Weights of a small transformer language model.
Architecture: RMSNorm before each block, rotary positions, no biases in attention or MLP, local attention windows, shifted keys.
Training: a variant of Muon for these matrices, 907M tokens.
Each number is 128 + 32 x the weight over its row's rms, rounded and kept within 0 to 255. Layers, rows and columns count from 0. The size above them is the row's rms in percent of the matrix's.

# layer 13 MLP down, 640x3200, rms 0.0338, rows 423-507, columns 3120-3199
size [101  98  97 101  99 100  99  99  96  98  99 101 100  98 103 100  97  96 100  99 102 101  98  99 101 100  98 101  99  99  99 100 101 100  98  99  98  99 101 100  97  98 101 101 100 101  99 100 101  99  97 100  99  99 101 100 100  98 100 100 108 100 100 100  97  98 100 100 103  97 100  99 101 100 100  98  99  98  99  99  99 101  98 100 100]
[[124  83 115 167 135 112 109  95 153  91  94 134 103 135 179 121 113 145 103 109 122 218 128 131 130 116  66 143  82 155  88 150 124 217 177 123 127 153 104 137 142 146 138 138 147 105 106 137 126 117 142 136 125  66 106 113 133 138 174 148 110 133 107  82 160 150 128 214 185  86 159 115 127 109 114 109 101 139 242  72]
 [100 146 116  85 117 104 119  98 107 130 114  89 118 137 110 130 121 147  94 117 160  84 113 123 111 150 198 126 162 177 153 111  94  30 180 113  87 140 134 128  74 137 133 140 122 149  98 202 174 114 117 147  61 160 142  77 153 134 110  57  90  89 113 126  93 188  91 109 155 175 121 108 142 173 159 103 128 122 139 108]
 [121 105 115 138 129 138  88 113  71 116 107 119 167 124 190  81 131  78 111 146 150  79 118 177 140 116  98 161  95 141 106 116 170 133  88 110 142 161  72 123 144 141  90  84 105  93 131 165  97 173 155 123  91 127  99 143 134 161 125 163 121 114 117 177  93 143 106 138 125 144 128 107 166  81 130 100 162 131 162 154]
 [ 58 117 127 140  77 139 186  90 152 184 147 139  93 120 137  97  85 103 113 107 125 145 154 112 109  86 128  94 149 111 165 107 144 101  98  88 157 123 157 123 105 156 193 140  68 162 130 108 134 157 132 103  98 145 123 110  93 116 151 128 151 160  73 111 204 133 157 132 108  38 126 121 138 144 159 117  81 137 109 167]
 [ 99 128 134  94 178 103 171  82 132 117 165 139 118  60 122 155  82 163  83 108 214 181 160 168  85  86 103 139 164 134  60 133 134 140 153 132 159 131 125  92 190 130 122  95 112 176 150 149 111 207 163  90  66 133 114 138 112  99 152 134 152 113 127  99 137 122 186 191 119 138 138 176 107 173 132 138 141 112 141 111]
 [170 158 140 137 133 124 115 125 116 104 132  91 128 160 131 135 170 161  89  88  85 171 117 101 127 125  93  30 113 133  96  65 194  95 157 103 150 142 154 114  83 119 149  98  74 138 123 110 175 110 112 195 164 192 105 151 183 151  87  81 147 107 116 204 161 116  68 114 112 131 139 125 117 143 169 144 150 116 112 122]
 [104 113 112 159 126 102 123 111 176 146 114  55 142  91 125 137 160 146 166 124 123 203 162 179 107  91 102  97 143  99 184 168 112  86 176 109 166 131  97 125  85 123 100 105  99 154 127 164 118 102 215 128 145  35 162 134  88 115 100 135  73 113 109 139 111 199 139  82 146  76 115  96 116 120 181 113 135 131 141 152]
 [163 135 120 166  94 137 111 138 134 122 141 155 149 153 127 142 159 163 121  92 128 133 150 174 128 179 123 128 129 142 167 107 129 130 129 132  91 223 128 141 147 119  78 147 111 127 130 140 139 122 140 165 139  93 168 104 111 138 179 166 123  81 101 151 146 108 117 199 134 143  77 146 153 138 115 152 176  97 127 158]
 [171 122 146 106 140 120 142 160 154 183 126 148 116  60 149 110 134 126 132 108 119 129 140 190 148 139 140 146 111 122 109 174 149  86 100  87 147 116 131 133 152 124 129 129 126 117  89  73 143 103 140 137 107 121 123  92 151 136 125  80 142 228 125 140  98 192 109 148 132 101  53 109 140 111  97 106 135 150 111 155]
 [111 100 171 137  69 131 154 147 162 138  94 140 147 135 162 161  87  86 148 125 170 139  69  94  95 168 160  88  93 115 187 156 150  99 122 155 128 156 181 164 127 117 127 146  82 169 106 155  78 155 109 160  96 145 173 186 106 119 131 134 169 163 176 144 221 112  93 165 144 180  94 105 132 189  91 109 176 122 143  95]
 [115 153 118  94 149  97 135  93 118 160 152 146 148 150 129 166 104 152  86 148  54  93 196 134 177 125 104 120 115  93  71 122 143 148 157 127  83 140  78 148 118 113 148 141 109 134 146 139 167 155 141 162 152  97 131 143 100 106 129 147 130 143 146  84 161 119  96 144 157 104 128 138 131 170 138 146 133 139 130 183]
 [150 164  71 101 117 102 159 115 146  83 113 108 205 138 154 101 139 112 144 153 193  90 155 169 137 104  86 104 124 121 143 123 130 132  86 116 122 173 146  83 107 135 116  71  45 167 147 156  90 148 176 133 182 146 114 119 158 106 181 113 116 127 103  57 175 114 126 141  80 142 122 142 164 183 104 137 138 125 108 117]
 [100 117 114 145 101 124 128  79  73 117 110 116  83 103 141 139 146 130 135 149  91 102 124 101  83 121 149 113 106 102 147  66 138 117 107 147  99 221 148 149 154  92  88 150 116  92 152 185 146 108 138  60  90 177 140  97 129 118 137  32 144 182 159 110  82 123 139 126 145 164 114 158  95 122 165  91  82 128 130 119]
 [129 145 139 159 115 164 163  82 116 114 155 152 118 158 105 121 112 144 101 108 126  92 140 195 179  64 112 107  91 113 172 172 132 142 164 134 121 149 125 148 111 119 133 172  97 136 165  79  88 148 139 141 101 110 115 130  98  99 105 137  86 135 134 121 155 117 184  96  67 140  84 165 123 143  88 118 150 156  80 141]
 [ 93 143 105 117  92 117 123 102 108 137  79 128 117 137 101  93 192 142 118 121  96 119  94 170  98 136 124 156 103  99  79 106 166 108 208 165 124 133  84 120 134 187 123 109  69 155 117 114 131 127 101 144 138  48 161 196 117 145 136 125 120 132 108  86 136 164 115 122 156 133 148 194 171 122  57 113 174  99  78 167]
 [142  83 138 115 125 141 109 107 116  92 165  93 202 112 131 133 107  90 146  83 127  60 153 104 164 135 204 152 138 134 114 118 121  98 111  84 149 117 116 161 119 107 107 151 133 127 102 233 144 113  81 152 150 174 154 177  92 150 125 105 182 129  82 149  86 146 155 135 120 119  89 123 154 175 129 117 114 174 107 112]
 [131 127 146  98 119 161 114 130 157 144 106 128 162 106 120 115  80 102 143 112 109 124 120 139 116 117 224  80  87 143 117 129 138 172 177 144 152 113  93 114 138   0 161  87  95  62 104 108 207 111 107 124 118 100  80 130 138 158  82 127 156 155  97 229 118 134 117 107  89 125 117 135 106 184 115 144 131 130  78 166]
 [129 126 132 101 168 129 112 117 129 183 155 125 143 108 136 132 134 159 111 111  69  61 112 190  87 171 134 129 123 111 117 154 155 147 102 104 127 100 135 158 141 109 108 131 134 181  98 137 121 115 115 121 121 141  64  93  99  96 113 162 153 119 126 165 180  93 111 127 171 182 118 167  93 156 105 141 105 129 100 115]
 [ 95 157 141 100  92 192 134 194 151 152 160  98 137 182 178 125 160 168  85 128 213 100 172 169 163 103  45 123 144 173  68  66 112  52 111 113 130 171 188 133 123  93 214  91 150 146 114 128 112 132 101 195  98 173 112 145 116 164  59 144 126 133 131 164 122 129 133 144 109 106 105  91 103 137 117  95 154 119 160 126]
 [ 73 149 128 150 136 131 177 135 169 135  65 144 130 125 128 164 101 115 118  96  85  97 104  83  99 101  76 139 150 161 163 191 144 125 147 138 114 118 192 140 143 130 131 136 132 119 119 115 120 169 166 158 141 143  90 108 181 124 168 128 137 139 173 141  44  84 117 109 133 109 129 159 123 111 149 171 113 134 161  87]
 [109 171 152 143 130  98 131 168  98 168 142  68 139 183 194 128 152 131 125 149 130  74 114  79 186 162 124 143  95  45  91  80 105 174 159 154  69 138  78 100 166  57 121  93 150 103  79  89 120  71  77 164 214 218 107  77  68 159  88 169 129 111 117 103  54 145 151 158 121 183 178 165 143 181 115 122 113 153 163 159]
 [169 118 125 102 140 132 163 138 142 136 168 118 124 143  87 142 155 158 127 125 144 197 113  94 107  87 140 158 141 120 137 138 136 179 146 104 118 143 134  77 142 145  94 127 165 171 138 169 181 149 133 130  76 115 173 206 149 174 147 172  87  97 128 191  99 173 157 119  97 146 144 170 145  88 163 123 137 116 160  84]
 [137  97 111 140 173 133 145 121 167 175  85 153 155 112 119  72 140 129 164 142  72 149 123 124 138 111  95 128 148 140 135 118 168 134 148 115 176 124 133 149 145 103 168 201  80  96 133  37 113  99 101 164 121  74 110 121 129 115 119 176 174 173  88 123  75  41 112 142 157 161  65 153 128 124  63 155 162 144 168 107]
 [150 110 104 162  91 123  91  95 148 136 115 108 174 133 105 129 104 126 168 150 196 152 115 138 115 122  73 107  94 136 120  57 142 124 104  94 146 189 141  81 139 178 191 129 127 101 134  94  71 101 129 116 100  62 133 149 114  99 155 132 137  78 155 123  61 135 171 116 165 124  58 161 121 163  74 121 104  77  86 170]
 [111 107 102  78  88  52 113  88 167 150  92 139 112  73  99  84 103 127 179 142 116 121 107 128 188  42  43 175 199 198 149 156 177 123 174  98 121 167 105 214 142  95 125  84  86  86 124 110 150  96 125 136 119 176  91 161 112  95  86 132 112 126 137 180 102 194 108 169  77  56 151 125  45 148 119 140 104 102 107  80]
 [119 103 160 168  72 118 193 115 166 167 122 138 136 123 167 164 143 117 166 128 112  99  76 146  95 132 100 118 138 124 114  32 166 106 110 162  90 162 132  68 142 120 130 142 162 153 112 122 178 117 134  96 151 127 130 150 158 161  65  99 163 114 126 202 139 215 149 142 121 114 150 122 129 181 111  95 116 152 155 129]
 [138 161 121  97 126 112 237  86 133 149 162 161 109 158 172  84 102 126 181 116 114 230 176  81 210 135 136 166 180  90 129 142 148 118 122 114 140 131 117  85 186 136 106 140 160  98 141 128  62 114 144 235 118 112 148  95 149 129 161 122 120 116 143 131 233 104 130 125 136  90 133 183 124 139 154 113 157 110 143 162]
 [108 105 111 127  57  86  63 102 130 109  58 132  71 122 155  83 164 106 134  89 177 136 140  77 128  87 128 152 178  97 155 120  83 108 201 214  94  91 155 119 163 122 122  52 158 138 145 112 211 158 121  99 148  94 168 158 127 116  56 172 135 124  86 176 136 137 100 102 147 145 140 160 142  96  67 189 100 165 123 123]
 [198 132 181 147 130 145 158 137  99 100  63 164 139 111 151 128 145  96 156  79 159 111 132 155 112  74 138 110 152 164 112 168 139 173 110 135 113  84 178 142 153  92 127 117  54 101 144 137 133 150 123 106 122 201 159 116 197 141 206 114  97 149 159 144 107 162 128  67 137  96 139 138  93 128 159  96 177 172 130 154]
 [139 101 139 193  71 131 147 162 111  86 172 142 142 119 114 109 170 132  86 123 122 126 126 161 141 110 148 132 112 180 119 177  87 157 157 145 139 131 168 167  56 178 120 134 128 188 142  82 148  93 129 117 116 101 127  92  96 152 121 121 139  86 162 134  78 108  57 166 103 194 171  98 193 200 131 134 169 141 102  88]
 [106 127 149 138  96 152 157  92 148 184 184 113 176 121 155  92  17 131 100  95 136  93 106 159 110 131 102 134 162 129 123 219 123  73  76 158  59 119 184 172 126 120 174 109 138 141 132  98 172 215 127 135 124 149 124  80 159 113 135  76  71 130 173 123 165 108 189  63 171 167  87 132 172 111  96 156 195  83 123 105]
 [157 133 137 134 147 116 105 180  73 143 106 112 144 115 109 134  87 101 187  99 201 129 151 161 106 103 109 143 158 115 124  78 122 150 155 121 126 121 116 115 113 136 122 158  95  85 104 132 195 151 133 122 125 160 123 176 116 129 172 126 127 120  93  99 215 182 121 119 133 131 132 167 117  60 168 170 102 116 113  89]
 [191 153 155 155 176 117 163 104 121 123 137 128 132  93 144 113 130  91 129 152  35 188 144 110 120 107 184 136 173 111 160 152 151  83 117 138 162  99 185 135 126 122 110 106 175 147 132 112 115 124 124 131 100 251 118 187 180 121 215 178 117  98  93  93 158  87  89 113  97 127 137 135 143 120 144  47 179  82  86 138]
 [180 105 159 125 103 100 114 165 166 141 138 114 176 125 109 130 120 128  76 136 132 158 152 156  95 149 127  83 109 147 147 132 166 152 109 127 106  88 149 108 100 115 154 155 146 129 117 181  75 154 159 130 110  99 115 129 142  90 120 167 136 116 114 117 120  77  78 131 121 155 126  98 158 120 157 119  91  89 123 190]
 [105  99 125  82 145 100 147 117 106 112  82 140 126 105 116 143 144  85 120 123 126 162 139 180 195 104 119 138  95 153 112  69  88 149  69 134 162  68 147 155 128 115 121 174 143 193 125 107 107  98  87 142  97 168 117 143 153 167 158 116 139 107 114 130 104 201  96 139 141 122 135 165  74 129 132 135 142 140 138 167]
 [153 133 153 145 119  86 157 120  92 157 104 165 115 128 107 103 138 141 104 127 103 130 162 143 105 120 144  90 129 107 127 157 100 114 140 143 129 147  89 161 199 208  89 136 134 160 105 103 128 131 148  97 118 148 103 189  86 107 130  63 123 129 121 145 139 134 158 163  86 114 158 119 201 129  76 111 141 107 128  65]
 [165 139 157 110 135 135 153 100 129 112 117 179 149  97 115 149 111 131  49 114 167 132 151 106 148 160 121 134  98  91 121 133 172 159 159 121 142  98 143 160 115 103 159 151 115 163 156 140 110 118 180 178  77 228 134 140 136 143 141 117  92 198 145 175 133 174 181 133 121 127 195 183 144 170 103  88 103 129 127 159]
 [112 112 130 132 136 137 140 145 174 125 160 151 140 156 113 127 115 171 162 136 194 145 110 127 158  90 127 110 119 167 156 169  99  82 116 128 121 102 190  95 155 152 123  93 118  77 164 202 145 149 124 115 140  78 136 136 165 145 144  69 106  92  78 105 122  77  88 126  97 193 170 127 113 125  92 188 161 124 140 118]
 [205 134 135 163 146  89 103 131  99  98 153 121 116 148 201 113 103 137 177 172  44 111  96 151  78  97 147 179  92 136 111 145 140 138 179 112 132 159 147 152 140 139 138 155  78 136 177 179 147 137 135 137 118 133 126 203 212 119 163  89 100 111 180 133  97 123  68 178 157 145  86  96 121 132 135 151  67 101 161 143]
 [145 147 144 126 169 127 127 147 127 121 111 118 113  81 156  60 100 158 134 129 106  26 161  77 170 111 119 222 113 178 179 130 132 179 122  82 145 106 144 180 169  99 150 120 106 158 153 112 102 129 145 193 146  49  88  83 177 135  93  95 127 158 130 144  88 146 146  70 106  96 139  91  81  79  96 118 111 154 143 182]
 [140 109 130 120 129 126  85 127 166 149 131 145 205 144 157 158 138 140 127 161 128 107 122 110 113  54 163 112 105  76 116 148 152 138 136 118  97 110 162 162 136  92 111 121 128 142 143 123 114 128 165 133 121 147 158 137 144 183 221 125 141 117 100  99 132 150 171 164  59  88 156 136 141 152 139 143 119 100  61  96]
 [ 86 128 129  96 124 131 128 176 147 146 112 125  96  98 114  80 158 149 115 167 104 146 130  97 125 144 128 181 166 122  97 141 103 143 133 162  72  66 119 151  75 100  93 132 112 131 219 120 194 142 121  96  89 133 132 159 143 157 175  86  71 128  97 180 150 103 161 147  96 129  81 126 133 108 102 129 106 171  55 113]
 [180  83 131  95 100 161 138 130 201 114 171 110  73 141 161 133 105 117  84 133  94  94 126 129 174  82  89 110 137 114 125 158 102 141  67 115 178 105 100 130 111 132  81 123 124 148  99 116 120 151 193 129 107 158 176  84 116 130 106 142 116 138 104 106  70 143 104 165 132 103 107 113 161 128 105 122 118  91  82 106]
 [183 105  83 107 105 176 169 177  75 130 135 151  97 173 121 165 136 137  95 110 119 121 133  93 178 201 151 160 163 102 137 184 151 110 146 165 137 130 114 130 113 171 109 188 131  86 144 128 163 162 155 140 161 184 194 144 115 100 174 104 116 162 148 173 156 191 182 148 159 171 129 156 112 212 139 160 111 122 181  76]
 [163  97 154 157  98 174 127 149 139 135 143 141 105 152 136 149 142 116 153 136 103 152 127 110  92 105 136 121 120  91 127 106 123 102 131 112 145  94  66 180  69  37  97 111  96 202 116 116  98 128 144 136 173 165 117 132 152 138 151 159 134 133 148 108 113 114 102 126 101 129 157 155 107 146 124  87 167 100 109 118]
 [100 109 108 130 152 117 155 133 140 134 173 132 145 161  90 139 124 149 134 138  98 180 161 150 145 114 110 128 121 108  62 128 127 137  84 142 187 209  53  88 139 168 107 142 124 168  66  99 119 138 125 149 124 113 126 149 125 132 147  98 161 133 100 156  90 149 114 165 169 158 128  89 122  93 171 195 127 150 137 133]
 [138 107 145 126 132 131 162  88  99  91 125 126 124 133  87 138 163 151 163 103 115 181 163 126 189 161 125 135  84 105 135 123 159 121  92 117 119 170 122 184 133 112 115  96 138  70 142 100 167  97 114 136 132 189 127 116 111 167  99 183 113 126  84 111  94  94 143 129 169 153 114 188 183 145 177  78 120 144 190 129]
 [104 149 175 104 135 138 138 137 124 147 194 108 101 132  99 153 103 197  86 141 139  62 174 143 134  68 136 143 116  52  70 186 160 100 126 139 122  76 181  65 199 125 116 147 133  79 152 124 144  85 120 141  93  89 129  88 108 159 112  93 122 158 153 212 171 148 161 192 187 132 113  84 163 168  56 140 126 154 168 100]
 [105 125 149 114  82 163  82 117 138  99 177 130 128 130 116 122 129 131 134 116 137 130 121 156 106 114 177 139 138 144 132 195 160 141  93 126  97  47 132 137 118 149  94 113 129 130 108 115 221 100 114 142  97 213 121 154 133  93 109 113 120 115 131 103 117 207 169 106 121 174 118 141 158 133 175 122 141  87 161 142]
 [ 89 128 100 140 180 100 123 125 149 162 113 140 114 117 142 158 119 124  79  93 174 211 129 131 108  85 174 120 132  94 134 147 141  79 107 104  70 132 154 110  95 145 113 140  83 143  71  68 169 153  86 107  74 117 125 143 109 110  57 122 120 156 160 189 126  68 105 164 115 132  87 173 121 113  95 121 107 156 121 146]
 [147 180 129 118 135 102 118 131 107 169 177 177 137 100 127 127 141 110  76  86 150  96 112  67 145 144 136 140 137 131 164  46 100 117 131 188  99 139 109 138 122 112 176 159 140 132 127 149 174 127 203 128 138  96 114 138  99 141  97 146 147  94 126 174 115 152  56  90  99 100 112 201 116 148 130 186 117 115  98 193]
 [ 92 101 113 143 125 109 185 120 136 155 210 155 161 113  99  80 147 147  93 156 119 190 137 124 131 115 107 131 129 113 115 119 121  99 152 123 168 113  93 163 119 124 135 119 113 159 132  98  69 118 131 188  87 136 163 141 106 113 197 108  97 102 100 153 138 126 120  99 179 144 112 135 114  93 179 163  76 129 125 129]
 [ 74 122  85 155 150 143 170 119  81 102 152 120 112 172 134 112  77  91 123 149 198 195 107 118 123 132 140  84 117 114 139 156 100 177 181  92 144 158 116 135 196 148 117 137 105 147 128 147 119  90 153 186 139 146  55 188 117 162 192  98 159 151 124 118 131 115 119 114  77  95 138  65 132 152 137 108 175  72 143 169]
 [115 139 166 120 120 111 146 109 164 176 110 142 131  79 112  76 146 149 150 107  41 132 110  57 174 128 154 171 135 120 114  86 136 143 183 123 122 185 118 132  82 166 147  71  87  94 109 192 103 162 140 133 138 185 104  92 107  72 166 134 127 147 107 158 146 105 133 172 160 166 154 170 132 182  97  40 121 102 113 156]
 [ 92 137 149 145 141 109 141 140  65 112 118 140 153 104 145 122 142 126 115  82 160 108 111 163 103 138 130  94 125 121 160 229 130 140 142  89  87 195 103 112 129 114  96 119 128 150 148 119  76 118 118 153  88 130  72 134 108 114 130 145 115 168 178 184  78 128 129 163 132 156 110  58 199 110 111 134 175 136 160 102]
 [106 147 114 133 141 187 115 164 113 136 126 147 148 138 130  89 154 186 101  99 106  84 109 180 104  99  78 110 120 136 122 130 120  83 100 119 135  94 170 123 158  97 227  96 107  96 107 196 101 158 127 139 156 144 137 100 180 117 158 132 108 175 111  74 142 118 120  74 131 131 127  91 195  99 145 117 146 197 113 203]
 [123 101 165  83 181 183 179 135 170  92 141  97 129  98 174 105 131 127 183 111 132 102 117 149 176 208 123 132 146 117 147 136 107 152 105 135 142 143 166 131 170  80  94 116 127 115 147 135  74 160 122 106 185 127  77 118 106 142 126  94 137 152 117 142 149 114 131 135 138 204 114 113 152 122 119  89 153 135  96  62]
 [149 150 107 214  80 124 167  62  84  78  98 119 173 132 108 126 125 143 128 103 112 120 124 150 144 126 124 144 128 159 118 134  95 182 126 117 135  92  94 178 171 180 109 137 108 141 111 172 131 190 161  92 101 117 151 161 153 170 139 124 133 107 135 103 145 124 100 105 149 134 137 158 107 164  93 104 130 117 127 122]
 [194 151 122 133 103 153 120 144 146 138 121 129 112 131 124 143  78 136 152 126  87 132 122 159 139 149 114 110  82 151 105 133 128 199 154 116 113 108 149 107 115 178 107 111 148 185 145 118 139 174 123 121 159 109 149 172 112  80 181  88 123 171 127 155 127 118 118 144 125 131 113 164 126 183 103  86 131 134 179 100]
 [157 132 120 106  80 141 190 103 100 138 121 119 122  80 120 157 155  24 157  97 133 147 101 135 195  98 178 106 128 147 119 127  79 180  98 139 194  94 141 114 170 127 147 100  74 101  66 155 191 129  82  40 173 137 115 129 115  67 116 100 124 146 157 119 100 102 179 116 138 133 168 135 162 164 133  89 143  99 146  90]
 [ 47 101 178 129  96 101  72 151 144 177 139 120 190 129 110 127 124 178 154 157 112 127 154 109  92  56 103 132 107 130 135 197 166 134  80 111 136 115 130 114 157  94 143  89 143 113 137 149  81 165  65  79 125  97 134 106  56 119 151 153 152 104 148 112 139 119 110  39 108 111 118 152  95 131 140 141 140 100 113 151]
 [154 124 164 121 116 192 177 164 110 118  65 146  61 143 138 117 123  83 157 156 164 125  98 150 184 108 179  96 130 144  87 158 111 109  69 155 101 174 130 104 131 202 148 157 161 117 143 117 117 130 108 161 122 199  82 144  97  97 133  61 131 177 166  70  77 178 171 195 165 169  60 151  84 150 123 134 138 147 155  98]
 [158 138 136 122 106 174 174  87 141 132 114 174 132 132 102  95 126 119 139 151  76 162 141  78 125 205 108 122 110 143 102 147 158 101 143 106  87 131 120 123 141 155  95 146 133 107 137 128 143 105  92 154  91  97 118 145 166  88 154  83 153 152  94 186 127 107  90 153 132 202 117 112 140 112 102 149 163 130 122 189]
 [130  72 171 117 106 158 166 125  92 169  86 109 143 123 130 142 172 171  63  90 124 106 135  71 154 148 165 102 120 165 126 146 128 165 122  75  80 117  97 139  73  62 137 189  83 167 130 112  75 134  70  70 172  98 128 149 144 158 120 102 158 111 121 109  68 138 133 126 139 174 108  95  84  89 106 120 109 130  88 138]
 [127 118  87 104  70  74 116 115 131 121 113 117 123  81 142 108 137 152 140 138 105  50 142 217 143  94 179 155 116 142 164 122 115 161 134 165  74 123 202 156 194 141 113 158 140 184 118 146 141  79 149 128 106 111 136  44 158 182 119 149 105 132 135 128 223 146 100  71 136  52 131 172  98 165 145 121 137 103 100 119]
 [142 159 118 128 177 100  68  81 153 146 121 130  90 100 146  65 159 139 136 113  99  84  90 115 146 158 113 135 123 160 137 201 108 138 202 132 116 161 138  81  58 173 123  58 118 174 115 129  94 142 143 103 108 108 113  92 154 101 152 172 144  96 123  97 125  47 164 165 161  87 121 155  91  75  92 135 172 121 118 104]
 [155 114 147  82 125 167 131 101 144 168 165 120 238 131 128 191 136  70 120  97 108 116 125 120 144 137 109 156 144 118 136 176 176 157  94 125 138 113 100  98 154 114  70 155 121 132  58 163 134 102 111 151 165 112 158 146 167  87 132 165 167 122 151 145 119 164  55 119  90 129 117  88 109 202 123 125 160 134 151 108]
 [106 126 141 159 158 133 117 111 104  96  91 161 141 155  79 201  95 128 213 131 118  95 144 160 148 156 128 120 127 152 130  89 133  67 111 127 138  45  94 164 146 167 219 167 132 203  82 153 184 140 144 129 192 159 124 167 165  99 153 129 154 153 177 153 206 119 168 188  94 100 140 132 126  55 163  68  91 115 185 121]
 [ 94 127 140 145  97 138 127 144 114 127 167 152 140  75 160 107  86 152 134 130 119 198 145 169 142 131 153 146 105 100 118 165 113 149 122 134 136 135 102 133 179 124  88 134 141 142 113 146 151 192 134 105  89 201 153 104  55 105 150 115 113 140 149  88 105 141 122 157 137 174 166  80 162  88 115  88 136 133  61 116]
 [105 128 159 161 115 163 132  82 115 146 142 128  95 102 189  83 145 128 167  88  94  79 161 108 170 100 141 143 111  72 164 119 133 122 101 101 128 144 134 103 123  98 121 121  99 141 134 153 122 155 185 157 174  68  66 135  91 141  91 173 152 164 129 133 224 112 141 123 133 113  82  80 129  80 160 126  83 114 134  71]
 [169 140  99 130 125  93 178 140 202 151 183 146 108 141 115 129 125 101 104 164 110 107 140 161  89 148 115 105 103 185  79 140 111 175  76 144 155  74  96 133 113 138 164  90 113  76 122 113 171 105  83 140 144  98  73 126 149 130 114 107 143 117  93 141 110 185  79 108 155 104 154 134 131 150 128 118 171 119 124 127]
 [ 93  93 127  98 213 134 159 111 122  77 115 118 104 118 102  90 198 184 107 124 120 112 106 177 105 152 141 161 179 101 136  72 131 111 153 156 104  99 137  91 111 149 166 148 181  76 146 107  78 122 138 110 102  71 134 161 156 113  61 150 123 156 125 111 108 146 125 118 155  31  97  84  98 199 165 189 114 168  83 108]
 [ 84  96 118 125 111 100 130 149 129 150 138 133 175 173 120  77 148 151 150 130 137  98 118  71 138 169 147 131 168 122 132 151 143 127 171 156 152  73 162 100 191  77 104 193 109 173 106  97 124 139 107 126 117 133 156  82 122 162 103  52 121 143 120  61 161 117 100  35 140 116 130 117  92  89 145 108  78 151  94  96]
 [134 133 161 136 159 107 131 122 113 144 171 129 170  91  95 126  81 161 160 113  85  99 136 107 144  72 120 138 107  74  89 122 119  69 179 153 144 117 150 173 152  61 191 132 148 137 147 128 148 188 108 157 124 145 166 157 124 147 145  52 156 132 112  72 101 132 165 112 120 125 145 120 175 126 119 126 132 130 102 144]
 [122 145  89 166 146  75  72 157 131 145 119 143  70 144 147 112  85 124 159 114 105 135 114 132 108 116 117 135 142  95 134 177 124 125 123 131 117 157 120  78 114 114 111 111 129 156 101 141  87 122 109 135  94 127 134 144 129 136 129 105 108 140  81 143 163 124 126 157 143  53 134 121 123 103  98 132 157 120 108  83]
 [112  99 131 110 122 104 142  98 186  70 105 113 140 108 123 122 102 128 188 114 113 202 128 183 133 145 127 128 162 124 152 103 125  75 117 151 167 159 161 152 114 157 153 123  99 106  95 149 109 132 134 170 121  99 104 114  98 128 165  88 140 160 124  94 168 157 133 136 160 148 103  96 132 130 149 112 112  71 146 169]
 [162 115 152 138 125 166 151 179 162 101 141 123 154  96 121 183 168 173  84  92 156  76 113  54 147 134  56 137 118 105 106  60 152 184  90 159  90 127 137 139  57 137 147 130 112 170 164  57 100 112  82 151  76 131 105  72 157  90 139  51 124 140 144  82 142 106 112 204 161  82 145 215  80 111 147 123 191 115 109 104]
 [144 158 127 131 212 178 142 160 134 208 118 130 121 114 156 101 183 118 124  76  84 144 130 122 127 108 136 125 109 155 116 202 139 118  94 105 109 144 111 139 146 106 129 189 116 156 147  99 114 175 148 152 108 161 129 144  78 123 170 161  97 109 141 102 108 175  96  81 100 156 104 151 153 136  88 145 139 100 154 106]
 [130 103 118 101 123 169 194 152 125 132  93 146 119 169 171 116 169 126 129 140 118 181 125 121 162 176 154 120 140 107 193 118 120  98  79 148 118 151 180  55 119  89 181 102 141 148 116  84 157 138  94 117  95 130  91  96 198 140  88 144 131 157 140 154 122 135 104 141 190 124 151  93 129  87 144  75 104  89 149  88]
 [123 130  97  98  85  79  96 157  83 145 106 152 129 129 109 117 134 127  72  81 107  95 122 170 100 107 105 147 119  73  87 120 147  79 111 111 164  82  89 151 128 124  96 137  88  99  97 122  85 125 109 132  89 155 184 168 142  92 237 131  83 120 156 162 103 105  52 127 121 178 138 115 132 117  75  77  77 136  63 131]
 [122 103 181  75 137 159 110 136 108 131 111  97 161 116 120 137 152 153 134 149 142  34  99 166 176 122 175  89 180 135 124 135 118 133 109 112 184 175 129 140  94 135 129  51  83 145 145 124 123 129 158 139 154 166 124  62 107 128  91 113 134 153 113 135  83 140  95 159 140 103 146 179 188  90 135  96 161 145  87 169]
 [122 126 156 106  82 139 115 131 100 132  88 124  71 109 152  69 162 152 168 145  97 173 116 203 153 198  85  99 143 117  60  93 108  98  90 136 158 111 134 132  92 108  93 163 128 109 146 172 113 106 164 103 127 136 114 141 105 113 106 164 115 166 115 114  62 125 181 183 119 132 144  74 105 161  57 132  76 147 104 100]
 [146 128 125  99 123 102 179 123 149  90 128 141  56 144 139 132 141 110 136 151 202 157 145  83 186 111  83 160 199  48 132  50 170 169 140 102 123 121 148  89 117  98 165  93 147 144 125 181 155  96 150 158 116  85  90  76 151  90 122  96 135 145 113 208 201 129 111 103 145 159 113 164 119 125 146 127 123 114 137 138]
 [133 135 116 148 146 213 118 133 144 152 104 155 175  85 158 112 138 169 147 143 130 104  90 167 166  87 177 132 164 119 100  79 151  99 143 156 181 111 116 155 147 160 122 153 157 137 135 132 181  78 173 114 119 189  90 188 105 166 109 136 143 135 124 152 105 115 106 100  69  90 161 151  82 153  71 194 142 176  69 139]
 [168 157 137 121 107 126 144 105 168 148  25 101 161 139  83 140 156 128 103 160 161 112 130 187  90 208 183 149  98 120 115 172 122  75 146 128 163 161  97 157 131 124  89 144 149 134  86 182  97 120 168 167  89 169  81 118 109 163 145 173 205 104 114 108 126 119 170  51 196 139 141 141 109  79 121  94 121 120 168 176]]